Each number is 128 + 32 x the weight over the matrix's rms, rounded and kept within 0 to 255. Layers, rows and columns count from 0. Numbers have three digits each.

# layer 5 attention value, 192x192, rms 0.047, rows 4-31, columns 0-95
144160123129083160149032055139099145095115076138109104157126114133146167115144045180100075215123060177167145068111039186190111171018164117129138175167151128078147096083121158174132124114165096158092132129096123132115166112039137136167132097167145131108155137173110109205064039091091071106
054173162175099082153127167125171157168131135060123088112129118147079160146114119150034069098109105087185115115145141118121099055081121157090059114125159120115078141082104074137096058145143096101139100108102130218077045153090141120089159161124155150070102091058122131183054113144052141104
111120101165090123144085159168102086096178104177177109151136090159146156155080064140170122094120090155135131099138153163137102129140107179107112104131115180133170130089168146147094099148093130060123112130166156214136134162133193117111140122203145115087152165164127151088117138111114153140
113082175138120136103148141148114162143133087148085156047148202128128066135068150142094146075122086154129107193112159121106139119113054127093146138086093205130158178143100153129125112167111131142211113114186102112191164135089180186135149121142136130124164125067098126117090186152096102102
149134139212113189187186124128130156058097130157096186061124169058015164112159222127158167148071194171104105105074087045070134098130113186101094102080168092145056152088114133117095090133148192111087111108170113126069143208083054129112094097110083095118111106074204126153191122142078109114
112047178153161099090081156098136141188135053098173110118140128150124216131030125240127099192126150132048065143061083167129123089108094156099136148176134137066100164077063153194088109208146133151222103128152137191089175099163129153075154141126047124129114134119111129105139181203150109128
147174138106170195097097062118115127125127104164094172146189121138136140140153152117213088176210093132118158133112108112135119141119111147150146099173058179111185100156123105134120109173101117174144168183150129072127137129129093143094155181064110131038055135223154091126142155149149162157
095095161113107161113171126102072132123137189028170039074104100081111121180122084105099143121148090112083175130101103182160165109116156137127170127167131165176136130093130186115090182087117127120110066124034098100143090142139115121126171120112070070140142129104129112060074087146080141150
138106056122072109163075112137097057130068073106148153143122130042141187174159154119111173141109130154099161127140151182129152066154097119088173181057141130149120126040184082143088135153169140101191096196128140132073096142218141126197056109129089177130144117156151111127102117090080154127
181112143151108133065119056167063131104092115152166196118115144032133080155120159126200158157145200095118058191132103111126116116155125122115086113148134130248177146085078125130089115183088117087159146160132074147120186160092086080170143162143158051112117161154131112167136124030124095097
144105064139153122162073049101064112142141121204155140088102145056090151099131098123161153172149113087152167208069115159124175085136092142206119128120152157119110131081149164101119181063089173122151135135157123137156142099142167080143156200065109093116113076073172118092148126095097087127
150148127132190170214148107093104189124110092115186075090156116112110219101086105117056094142136124177084161168076191132166165140138126080194149135122107105103110207097162123105137167170049082127163086071166135145169155134096181135118114171131135111159060070153103091201060144103056143134
169141139085211148129136119124150156122180119126144135101100172073116120114100132138209148132160111157137088132131105093153071142137147103147186086061182100147061125136040136152138175133103129150145078198191131091081102152116166158127089128186153094113116105080169171078150149107099228145
161086142099149101176087176181119138118120148165141075132136214095134075150127075133120129184097135156152107136110181081104147183039153151144115106080126062160063097103112118091114152107130131108141135129102114102168089187144126132097196097082075195070124119096141074068130126118142102133
064145115046150070127138165105072216136045081144065084148065102103193111105199156150106136062166109172043100087135078150140156182169220084154145106147128135151116146140155145172120146088162160062075154164195165164162100064140138141140104054114111136159191140070109149169114115135130184136
141077124129175117182131094114144182112120124125137077165123022185075116110105131131156139162144162103134115205190071168123182107147109191188147173103143099141198083099096087126128195156095109013144133088159153146177144064106204167167112147101098187116131070180146154173126146205153061111
045067113129189159121122149147086163073142047123136084189137118138148135118160136104116108214052144179140154075082045074185119098074125083108186121133082194127122138110159199140166109138093145171117105155054200115128096109141146100112173211117024117141171059162138146149064132093140096155
100133075140119154073087148171166128152142170106127107150066117136084134197209098149145158137075138155175107127180140143054109141097154097087147108097140083079061137074156109144031141143061179107163052142169108132089135114098069122129103090141201083100137131137180133135070121136089075162
105086119146144133128096121213027170121067110107192148080199126097095158139162134139116120148181133075137094128101202114101153096084129118204152114119160087130187122154108148187129109137132108117137131163147131172130170211129105155162162094133157236149116174145106144122106156108130092134
137165107085084115138073141128165191172118129065058144174062131158047104105133130134136169199080123123097152167130123167092141134156133141093139101144122156143104128104141157108124106109082116129151076104156164109141061167046132112097131188172180186113192187075127094174129080206157118089
105181103083126140159058067175175093080160083078140143057109137148137070152116130149107109102096210136071094204150055172096134071171154071109106151101107095166119086109163139078142196127126160040142191114127185143132130093158138138082138108129168125146064192150142129140119136134063115028
206094144107099087153095086191069128102127038129104216163099078124138115197083083135129161117194118183203065109136120089110092047130127069115094191114145146114150189100199104139193147148126158103127087148058141076168111106056112136129105121011142118090191154064101157105174152149160141159
071126173204212119123147142100114162114167195131143089132112129116103131170088132147130118084162140072140113092115138060139170175117045110118085061098077105138068123133083165193150092064162161194114115154111104129139158189128130084139142121108175142113031209051126132141158085172127110098
183162036174098178094124142182177128224131169184095145123068155092166122140086125106137116133110083093048102160166156167084104135136119138232115107159105145130178132095147182070040176081139155108146157090098140134138122143116165082068175156122109186086079106092138187127167130135123119114
166158129047094144118168188097095048103210093179159122121130079072112155209184146126159182158107102118181145113145143142137112134119084084089111147100183130113166080116138110172113103091065138118143116116159181178105130152086193056086139159077088059123113113090155098133106112157137118124
068193110136149124087182108035131111171173197086142152136079158141166117164139096108159100120089115132155138126170112061097206112113113129106146129103177117101166112081159093189107123086039098098143072212212132176154174202136088124117146133130124068090155150193123071143127102091068122122
140148116149125084134139111119087149229128110115168187137130082109123015193103078093201097092125136155138117114181140092060102117107104168155175179070166166152156112134105135101131150074144163109123137198148070064149155115154109091139110114070126114158189117107109211166157136116125056090
162072061172110137140142160091120182109127123150097073162097148180100111118128065110154143147105122207141101148046136141193142026091171150144095127101160177035198170175161113134132122123155079112099176156089149050072135136147070212145169065102142144118076121146191132151082146095205215180
# layer 5 attention output (transposed), 192x192, rms 0.0584, rows 4-31, columns 0-95
143138148118198109128114118122129141149132084106088202186180176132060081136086104246144072149087172223018083157181107107110130032167158176182196108144127092152179136138137059077082098156147156119100094086078131120105087139115157147116153159122110168130116107097152134153120168161150176138
198190114068083159095142101189074111162111163106144080188121128074164149118130145058124103136123111122151152175038095093208140207226096173029140152155146097134158148114085132110093074202120121157139207111144101154212133127202085132076111122093160110216168139196144147106117160175120070150
133125092144113102081091169120099161088154191137093139084118129094152124103167175106135065128148157151129081159073100072106158178081145100142097111110195152186149087117170168133096063152089157093164122112146128072118127116155093105149131137067110088181119120137095151149167155102170098093
134149160184180116068102064110157187132167162093119144142170103083150205153152074147119126158157166080163061145160092135082142160149161170154162119167163093159104167165149074132147148141105069107104114073115200137054132127135119097127076112035105122074097126176151100106150161099168174122
185073115147092232029092134056111133194139002111101080117110222124155154170117116145119115145169052107144135166154128149169139114130093124088188141143157119183049148109142156201195161142126053092139075189104125121154145143133142190100128174139190116171132108129136163110104116109139111105
170183088150185152074081128162174092118120091094069116169211114095114069064196087145104133115130136167193181208151102138128136095084217132152083176128160110161183172032152112100071167127099145157128154116091113126105130146047192126191115125119193139075199128122152074134138106149107164087
079146177100059111119168125161127075175130132103095125094142088089160069041192146102129155094087084215137171138082116094128126095231220158147065217119195042097127119072144162181148132128135106202116103113100068131105141218153125064152157136095145088125104135102143171075095132096166183102
180135202091152156165111130060156149146141116165200176137140149107114188102108096127098150154185148100097078105119107133139093118110072142173088074103180173125162132069103128171171129114126060099067147116099167065121138116109145165175150172084236151136086056136082072146181252110153062113
189125129154003037084150065140075149108143089082063128130119153132119114138109153149124116107174177113167050126079120104159127150091126098131153088176099148175172096143134138080143106143096137146102116149169081125087173074005126172092121183134088112097146202072148122149179102108132081065
051159059122147090159145134136171139074101095063003112141105189157089184119140065157067126105196030152128162154104148093121142148197091149142063124066133069028103073114042151155179073128113144160206079078180191052166170098059065148124108177059097072227102000143158137111155107154117155139
059076167074083151146180118200202168129111128119112100089137166206082102177107125141082163072141178113178116086094085231129079130200138160079033108069144193123111091162108120188133048161096144126210106159108100038114159164126086190084118137143150043134125149134091088112168120100131122099
103135140070083105095173114151154119119125167125116171124162136114153133100098122147078125092161154130166097122155100094147143144140161167063086085142101045093148145154153168092137133126170122081123195213162120092056103182111136145164158119128091121110171137060049163080136192142114057126
131078129206062141102077175108055104219150147143178107172183118166140192148127119123076206109057114093190110117097192140153163112092101108064123094113137110162202155197200177129183176158125105078133129175099161052178076092121161121146158153071126114129119129117069126182146059172146129126
109158064115144157158140061181116138153110118103145107160050124154044150121133130101135161105167101170085082148166130117076141000141154110066109124051174220172089151191117068198183094079151114222127140093113128044140101124102096101162129141162110078139178119202038135208109086069162098117
109058067174131165060130139013141078145116084126140225171147177098126058137106167076123112115096161161112158052144192082141104170121117105146197087071140087115155139120180096122150106127031176199157096142123179103076116117133161173184195149173076127133173149225116114134129110192094201151
112129096125166102183145101176105133105174111127079115103071167144121114168112148215067141131139068127137200099099149177136147167105153052114135175091146200120136131138183155114065091133176121156035134124086090106051128144206115216081158171055178150078114092187093107079132185064095163145
144175094126059109137151255061101156141083190158143180121116185138050072128101158168101098140156140059175091096200140100091089084191188134110033095090214045188142132157116161108080075133176082076208204058089070134165121174133172155176105129170084169130107182134109100137147148150121141120
177055126096118109081111114101112105088067075062173134077087155129144042067106166072169077065175076192171053105105196117154086097119079102056142103105196131107136080134086029129199064091148111131036172121080172081101177106162148078070159186171102127164102119152093104116124055187088150073
143056129119059117146132087119205077082131157119135096128134135136104135086171128188167180154163150164075137141138163163102107087118107164124194125140106149164151160076084141193161139131134090125140073111138137082116150098043095152115142088155097121182096132148117112067056109038162140151
109186097138149156120136152165142115122180000152148145123155136115134172132109165190056184152038137139130088113087106089097117116138109141164143106126151047118067130181087087155118114155134073152130164116090176127201133098135169144100068074112135122088118095129135083029107120157195116089
112186080077074190155175068108114167172111129087154191147046133101113188138154101203113099193137120073135127156214183119139214106154147142103112070133124157059127082131070117087114057108131141147136086126197177138208178054187107138184116124083063097099211162144155126161094149140211109071
140143061195155138147043061145128100107053111124123010052137165155124071113113155058111126023054128138145170178162117134075156188146059122171038078191071127165125098143075124150095102157118108126157153098127073189104096093140163076123166129079102108139072110213150140099153057130139169114
138176151067122118144148149088084111106092102145216165105136109077151132068142162075121152167178157171129152077133170167162099111106189130157144092190160160072164190115162083157068178193091080133122092171140155138039160106160089154177139177148081082114115095156190180088091109122079100198
182120119126156139176078082146113107067088158092162149109175101170162112169104181061200161088061151120160138138072156078216224169155168100014161164090122122130077129160002144195175074225118165106056126170144086058184093167124048174207093086149113059180145175096105105132131151032151174133
063120094131104126143108115193109157146082169162083063147153212155111149157085081072112078148100139139169131131172172138131121109159135106185076159114110146086193069117168159041134134232202125155127095109164103086129108155178096113146085161165169117090120106107009120153141088122132124119
159139143140105157174098172118114103119075086072153075139152056163148186147180098135132182132143186154239063072056151102152073128110129059148166147117161135124152139132146135068137109100156153181111102078081158040071155118160090122155045119023151128135133123050118098102153148192065122152
159148173070101073129122087107127150100066083111160148095095162159114188074164176109123141101145152153181143174090147157158126164117170034133140116007097190146076164098099110115100079121171173096131087114090119130131134150134062168103083143140110139046084187148192082112176113107089103153
098152157078192126148212070138109159157097193159161166169101145068122043163105159234110115135187099076176107130134142079119073056116118120071189056154123106113060101055148192167092093142152123217180104130134124164147171079047217113138080215147100176167171123203033122136066177129109216116
# layer 5 attention query, 192x192, rms 0.0467, rows 32-37, columns 0-95
093142153156073109141139110176127169148112074115143159114046139100101133156140127166095075169138118136118108128135081080144199103203132101151159124115141156174143126159179114157140127139097157166148204108123072134084135104118139098125118076118071163097130137123114128133131124126149100110
132136150114113076125064065098136101126128096127129102187166211105131144137160162123131123119169106097098180102122097189137102166126137114158160115096114148104164141056100092160061098117141173175135135137178110158148075155169228175113126130070114144118123170157133104132128112037161120192
092133108099123166162112145106154113126102163079095145134169120118120112169081141149089163116105109105119102095079091087123125154127195096129145141122070161096166108098178143061176134109167119179140191112099175084155166164136150145123108200112163121196153109150109106128132144116138112179
129147129138103061139144070190139140153173159147182192158131114134111168078107184155074113125149118132158126084139117160110155164095142140112097135161074127180148118099083082107114152111142132120147219126144093144130110139142127177103142105098140148159100165092085100140115156145196127128
092106078127113157105144132166112095121161124172071118144152084126151123174111129104144111090179144117121131092161181129127116140106121089169116142152096110155179090132184136133106143109188127086150131093104108141174105138158095143086139132100137126114074139133101133157135080118084127100
100131138170129101102164116194154085103177050138107122137140131105101134075174093125126133143113085133134141140117211113101138157116105108193071135157152128038094151129112144169160147111149143133125137152105152159102132094125093043131118059106111149082144111141115117139153124174136123098
# layer 5 attention key, 192x192, rms 0.047, rows 32-37, columns 0-95
133108069209103132115130082142117127166150078112144143118115162090141124125140142174103110077118063120125131144107057102184141143128063135108166121143221122204130053170190144170134148122094096128154149100116107122124125188117148195114142113092137121118143144132119116156174087089130044095
132148116097171067082120050157177082092138112182120143151127169135152133144145129162108136101056112156074143084134124171077149146138066165141093159094113157142167172113103108181117154138157068116131147115122167194148076131117115190124143157109143141108141067159139084109139104099192156211
103110156161142197141110112126129115074126123087127140122125099110105105126109113156073138130178142124097098121109149092144092227128142094153159200090096097169086077115143094120201149168150161124130130096066169077133110184121095157152163135100139119170120099174122176071143098119225106170
117142122131171089202147147175147132081132129177157162124161106095097200117128088162091097120101133093099143109141085148105146122129148141080113109108126126217137131121140119142071110140169148107089171062076102078124119170093138156102123132142174138132117133142150128177058152153140122125
102113099133121136120154113125167085114155132152104149099148098065151123128124094141134128112136129096120152132142124108129098129110122096115109163167093116120152120175123161118094104102178105071121146126144136122124105111138123116092159157093076166099099055174121132134176109109128070109
065120158143153105091169115145170145140187107111135138191162125131117148114142123163141167161154071120097116156130129103086049098140131057171117177180160164075149123139146194142151143122124155149116142105129067102098110096096140099145168085086118123130122134134181073170164136180140056067